Weights of a small transformer language model: biases.
Each number is 128 + 32 x the weight over its row's rms, rounded and kept within 0 to 255. Layers, rows and columns count from 0. Numbers have three digits each. The size before them is the row's rms in percent of the matrix's.

# down: layer 11 MLP down (transposed), 256x128, rms 0.12, rows 17-41, columns 0-127
# up: layer 11 MLP up, 256x128, rms 0.134, rows 18-41, columns 0-127
down17 093:173108159119165141104078116103152103094124114152153154171191163134097091155113150178094078128101121122082148133165113136174098161111126121123135139132077150111152085200124137165087173152094191185122124091173127168115191110141092130114122199102116121097162098155136117103149161200128153176164159095189107086123122102103116141054127162087133143167139065107105103131103171135162081143171
up18 098:162049103126113113136103138124145100138073096082120085098121132097144166107114119122187089075178180123135108141137106164140192113165163096138121174117166111141182169127139158123159157115101143141059197116097184122122134122129155127077135161118148059161104158146154088122075136161131158100172121188119100233178100142109160135165165101063183131114097128111119112108111123094118129132119
down18 099:097124163102103154145176152155156121077140098100160125079164144102157158134112173089102150125133114118100213148136178179109174137147140121144086159115122127114061139113122126130137184134082103111140084103194109156135054186098136120154161152141151159117135088127113101185117114169060130121128114171098126111123125139076132059023082121118159078190101114180120127099129125163145121108097
up19 096:103078092083087017131121187096139111130170135139135127125130142174167122082171116131125141114123144156087134104143134105193159105096054153137123085151100151103126176111153182130120110115155090098152153098119101180164145114091077144083152096108114141118110154180116121131123119099107182145175128128096179122106066177146081117131156123136119145136135073143095145098031161104158079080108
down19 107:098164106164151105080119111146064051103145100126129133131148130162114093135147117166120102136109160160141100146126154105140045161109164117136160102146164096128136091140172151116127122140172147120164141113152117179168160187158097161151153107148127148159122117132125131164140095140145070110142080097101135091131073135238159050084159143098069152146140113131098083095138063143096120128224
up20 107:060086213160146083149110138160095134147196138132105145096149120168128140158043125101159092136180142148167069136131136163118109132150145195132124128063115140140096118161127190136124110128176138089103091108073086139110143109151090141174135163134200097139100102159148074112174129128090157117122199173141076148140181160136144135146078171061115165102121151135107130133153105129140112157119
down20 101:171131149105105151130151127075121118121159131164176126167144089109202144086120119083167161099137151104115104099096145141153110103178127118152101081075117067134115100144115147139145200080141072139151139140104156139125083107153136150106085147059134122144068078186143147159155085144157158170087065130190168153230165111103116094154165122142121117132131180082135170144165102123119145159098
up21 089:143109123121154070115098176077158139121128179085158132126089154138069105176100090203121103130190115139081119145132164110078139081127101081180110092128064166121102083085121153110109112139090153127161127189158156144077122132110178123106157076108147143104171173134177120139203103147141126155142136115209151102137154166139131184189163133142125137146125178143139074124122159145130067119110
down21 073:131130090144172119071102126102081090197205177159121197162145170079178128146092112105155125148151104107125120156140144112152154142107115123116162125130124127130110159140122075132152159171154143121110145136120100166129084101170151151174156125197135134160122132193111114133082152105152160138105178200150117126128138142102146068207143155147044136159122064167129172160171087077101167128133
up22 095:052079126139087149087063161137157125117117119134182170139143156135110088112171149211184119168167176117083132159092119164098124181124151098138068114156164143135124100146106138147128135145078096093152125104181096146105134110097086143158163116161117133139111187180181110142076141086112183109126087144147154136172188104099109122069162143183121096063133155103151147148151160160132104119089
down22 084:108136125115124080126114108184062055124151101107161105123170120171128077121157164138085110152145116128142059137110089068084101112207132142151160160124139073146125096164090137089121142095114148086068153116022150152096128121128143156163106153125134083127100141127129128125127147154147145127086095140154131097064113156074123127214113166089160109096123143180144139168165089103127092110185
up23 108:100142133147162139106158143085174162143108108106159124124066091147094112179183156099126187140139133107097129118127168116105144111116113086149096099061173165082147082115186169043129137169137065104113134109156125109145147097129129158165150119158074133120163095149164125091124161115185116145133094148088098109127162148086144216157104152103118132167200078158139118175120103157122118210097
down23 100:144167163080105079089143174132167101158139172120147090101114099169178108132134162122117128134143152066142154175137087103114106119000118160124145130085104119110126109104135183095092141159166143115135086129184158096139124105119134066079115120143167142125160105160126114148089141166146174110144076140148100089110158101124165097140141142173092090089109152137145093171128157098146083090173
up24 103:170121068113116133090184156154089106112167150122076145095147131152145117171150179075072147105114125175140094148096124124145135100076142125111132120156215143128146100058118133093125110122109157126178126111144123129089191109135103165164082090124132094085065149148148147086081123074119097184158110076118149115126103106147081110175087139110155129134115126052086194142141117120129204164172
down24 115:139219112104193129149123173093162142082154113129098138123145107148142115159169091088146152121096149162174141123118079118104108066145095105079107114135136108115119133078122103134085163087114129147120145110138143176125091110086131120160097086103153125141154097163142176123104129082136077092138131160177147148117125154107083187150105053137189165137114223134123168151134099216205110120153
up25 104:138049138148048140152120171124152149106116143145162149089152139112109132126097170191105134153120154101052126122151098110108171114124140094165121066076155162127182138081123090129105063102114187131160113121108098167047137109099083126137162120171106156105133113188144100114113163118137122157116207184128074117157115101139153112145123117136124167096188133190102126121086166076157125109170
down25 106:122162123114119148055127135153119145102110179177114132177189133152184148121122104107110143157130082142132129144188118175122130079142140074110190095126153164141129105144162155136107138112151085108149159095198102085112180153124147139120120128096114102154132115167142126064119106076187095133094070191195070109099185105126089147134218167153112178150096111149126080123122136165085101124154
up26 101:095183147114071166148232172161121117101121115143121178174139156153167088145154126144105124064177149120114090085124105124138144088145138135092172149159114104088131113073117086144147168100176048187031122146132162100129126127136106124102095127162124116134102149144130127150105122145138109123120147070132111156175121124079112130188195163099117136126189120211127176135119165144135151140135
down26 104:105118144178129166193138153153147121141101132130093087169145139109176151141094127049137127123084115138199171154081143055142142117190118151073093106163131166089172129093158101116155154135096107141091123147126133133081148116089134202147114080126143173058120077123121156139168109034165135125116115094147125163128100134172184097124130145174110147102096162139080085079118081125157115103121
up27 102:092106129108132161107198098110089089118142090034091141104104121144155108085114118103136099121167094154117134087174148094210147100130156152143181113126063088105150122168108161109153098075130132059093099117075153130130179129079154091101149162120105166133169102135086058174134123128109063134165114117147115167124142137097068148117130134148105128165130170146103123145112119128082074200165
down27 115:109178141103153102113129124156132130131091064141144098113119085141107156189077170114075146160144100113114137097102141132109151128195174059098086163101155095098146158107123140153098143131148117153152170142107157149167134160104107086182075148129041157116113108073167105139075122071103100089153155097150077166098144122183157179134132148152149110129148120075131115110058211110139118080154
up28 106:179119133087074160105142148145131135093193116131076160127153100122143153162075177135131146116116112187130118130094144159122123119085145206152078058162154109102126137136093121125142144106139150122125149119089119153105166189200125097122119208182107139135117097138133111066099168151130135185071125114087121114136131131147163147194131103054115090139141118143134120151086036100167105183098
down28 111:136137129085103093181092081191137179125117073147125120188148079134141119114154147158090165144142057195109085130109150167137120167120147127153114128111185110171162140140125148142135170133140129129111175123086179168180128128112191069146122095137126085113077075141120114083102154118084083131104143126089163139155103063076092171163130164132146136165131143079090198147182137124161173114095
up29 098:126069129109126134104139194161157106087092165141142125103166149090103118126187136130134155195078163155134136119080123122111057099163111162120131116117187141137147096157141153104174042146141134128116103131153142154102087143099124083066157119200070112109176147131148155123070133187092117107114128144107089181138093134123083050124107162093125101158175106149140132150048130154137184117114
down29 099:144187113152101131110137134143157151148166177069138122109180134147128148136133146096159167128180128144053141125175084163130213177095190120110105155133084108110136126118158164155162144103083174195174101112137084103090119129080087112140149154068125096122109142110156082085106166139153106112137106137127159130169158151086158067180082168168143124160121084113134126161137150174133102189062
up30 104:174134150173066143162072136116157100125199126094175122130151085152185172119155153153096125139119179087107108119179079057126129151140080109182158105074152114138117122113118127121159105143070098102129152102141123101181161180115132118117105130141087105124103158150135148146100142106211145100122180089119095126140119087133166170128179165134105143136144103090113173094118081058135180196176
down30 109:055129105148162129173161112136114173140073117141126100068104178071069173133126092099107138132137134173087154153093179145147103157136061140158044196153100095150168143119168183096110113108145111152148148169110145087174128181114130059106115108065087165126146119116083132119118117081123161109067129131085116169124129149130202098119153167128119124147185111109173115100103114120112137117136
up31 096:092095098140110134115048163175145082069166084097146145118119097157049160137153125122101093127185149158121106208095116109101149100159176130183085173112145137166182128138129145067176092130213157104155122115121068171106113098099151120111120109177099134137126129124094114149090089103146170158147145111105061158105140112125110124135163112129141078144104075151187096081129134150142103102157
down31 103:131183140158099082140151114082074103151130106163178131125145158103093158134149123027076201161178168157174075124155155107205137098141105082119141131179127120126154104143190097175129122141111082093142143118101109118099113134151079099168088096144097145144107128112124136142132095150125077095178133141126190174107184145129121117137119069171117103095152110146124099171143171110068089167113
up32 095:173059128142123080094061145107116108134111089093146148144052086098151086100078112118124097110065116104128068142134118116108183088198153147123118119062185086123112131150090166086184129164107147144148148135080149123101128097148109162140102132111160105128101113117130093135137180164123125135141180168107188161095095118129120109083153114106130202102178097108057130116156132138191113142175
down32 099:125105172140094146103121152135119145100060123102132133074130169070119145120135137113103092149072158161084191117081172122151140157115088219128144161090135097195087091156130122145104108120152086162095123117101133126125070174096126102102139112132135074108211155108104142123143135129120107120122083126064130112139132115095095124050141103169092130106161084202155183177142147148116149073176
up33 097:124121108136139115141127171142160142150135096126119191158062135133129197115134196158121128184143112150098127138176109079138165172155092084103092157176133103097169134147141092125087127119116092144154180124138118134078126078107143104176179126113070174132169146113136107086142188157120147149207075105065107114192079155111071107107142145087150187133129096144179141156081117164181111119134
down33 100:110106047167109161169111146126098100098115144149156146122096129152106198110155110131111134156135126171128143141165177164150152120110187188093160089129139095178151111092188078115149137066136054084191148128136150116132173153043144112120102114119108132178069160157147108096120108111109101085130135140114129160169126118190077171099176129077077101100141101155126110155113065146147138161154
up34 094:115083042109086152086220113111154139110174155098133159160161145068095119164160127169102176146116141091139056141145166083098154114159081184116099138129146106127089126127133152144099142164164120163100078120129169161106091103120167161098113095134113156145092086111095133139156147134151128146172127096146128120098077112073159182110135115166139138130064113160139157146193156177090060083124
down34 094:123128188099170127150118100112109085100177118159151100117171155088109117153142113115128095154145128129143141140135104154134100139110110094104112124192170114174102165122203148092109099129091165105127189145116136112086089139121139081127119074147206099181135135108101146078198093164140144142107155147115152145049133174138171111016128180145163126138144139086109115140116075092181067145151
up35 097:122132134107174108100123206147071169126165102122140120109205152137149107186142125119130104115142139095165146128131068094093128142140032113082166158154167157088071106144120148145156139102134114121135125076121122108138109106094137070124096100127125137109141076075103129191135164105196208167079139114129184090139117048098094137129129133107146159087137137115127116141128106122170093190187
down35 109:128128124157173109160166156129120140126144200135168115119149140104170159161125100080121094106106152131185096134121127118145139147205118089130090161170172088117078066172182178100070167140096101177111128143132107068131133115157129166071150072062126127129152133104087071139190110120146086216158119163084137128094091149112080100174124091107155105116163102111099143122138134136148104095165
up36 096:134155142118127136140119129068132126133140124114074154143167124080088113133163158117136108113117158151129093089115156135193173119106078139054197219094194090160126085148169180107118147124131132075104113060207046121069140128166131091108104156092105180090121097146139160111130115185123148144145120111175106149169153148124085123108178089110117131115141133149126150159122084132100092165088
down36 095:166142172115075141146160152087121142109171148122181079105059126122097137137109120081130103117087133131130116104182127147139115082136102158125120102092080084149148134166119125147151120153122124136165116153147129120151125188104119163102123167199093188140217133151112157113141141118147106158039100097102084131169145121143154113005113132138106131164099156120159161151222150138145085161136
up37 085:192090209158088148105093121158146126081092044154098123104135117136067151116080107140165096109070140132116186111177151067169106092095088177117092142203168119146116103128156118090094148189125152141076160090134126133113145118125174105098101096155080143138112105108141120095097081107097131143178058097146116145149094157147127119113119225174114148114133128107132119120120145124150154110149
down37 077:139135147115110120076162074101108066132170137161172132136099183072141147172110166128147090146105142135123106087167107162101119094059105125125155134105150130188143105116084116152177124095136129106096109131162149135162134132070112162148180067108115127125163098160155088142133119130153149166109175139148098134148090132118114138000100139104149150128175148153117128116176094146106164141176
up38 091:120131072134133131119103153138135155158144133063143145114149168116142130129109166177177131101145092118094102120145144164138138106081168148107189165064157138066087151133183152119117113095108152071142138107122172159129086123102111160165199089099167145103122117079146078132033107112160148126158139096148112162102095147096027230086117109131122158128129110131145110106197115147107136147134
down38 092:073082091148142117166172077130103145152148171088098097160121119135131156160186133155170124156121107107161127133115135116156127183112102124124137133185123151202115154147097117161125136147159185183105168103117142119167136192170084110092140124143125093135113123131163082117131190080156133099123159134168102187155175119080130116176117126135057178117123139138106141115255181157085138137125
up39 090:089128114147086066101108132081148170168119093179100075115095109106064153159101135155110119147117090175203140115151126135164164136086119164144135170070101196155125176093153170136138154120092111112157209149139098093128172134173147077145103135161121169034111090170139143095133120107105113152123128171133155097141076148076126146110152137103143157117203154075116129176126145115131095143129
down39 085:094113131137149136101134078082094168125177140161197158161130096089178125108084122108124125187151085110111144124119159115122111130161181111128170131149127195159158124157072165136135122127194125152151176163149133096153170124104135214136119115131137172090129111159142096152120104172115147205145167090211147096126123088232129159143156127166132141150113122094132177159138102156102169139180
up40 104:142110110173141120113126173155141113147211133076110195161154176179130116110178168105139161164137144055194151121101136146150204170143071080139137117081111094108117182129076144108085124140115092115126155141112070125125206149091148170150170107114095177110152142128106122093118106137105070121146109098134092108091117105126157088113102159053152179164172126087131140134105131133119130150080
down40 099:132125130085176172166115130104144189125125112151140112144158117162130134111137106124145129128107167117094157123096144118104141133228064158167105056088052151164198135150118107108092148070158156150187124039096112175109098134097156063168133120105140137121175150097188092156078105099097108079101115136132121165155135142095124110122156140148164161167179118131141074103162118090163141131139
up41 090:131114168084158160115127116164160119074105121151111098117132079122119115171132208115136136069119109122090111151110155114153172173155143133099096096088129119080158083111138134147076120174120104109077112112153134108152066131124126137147117202121111101096116170047100120115168166095062087153170118100132079122109124142097131097106132153144136122191084068103092137171169049213111095112140
down41 087:126145091096147105105100129104128134122185168172147100170161081124091170112079138150127096118141133078148069122089124115070130112000102175115105081114140150132172152132074124080139224151171134153117173129151143078151184125136117151110107102131124124122158127122144157108133094206150110143123165094119101088139119136095152105123136132144161071139170175108140158194143146113106091123111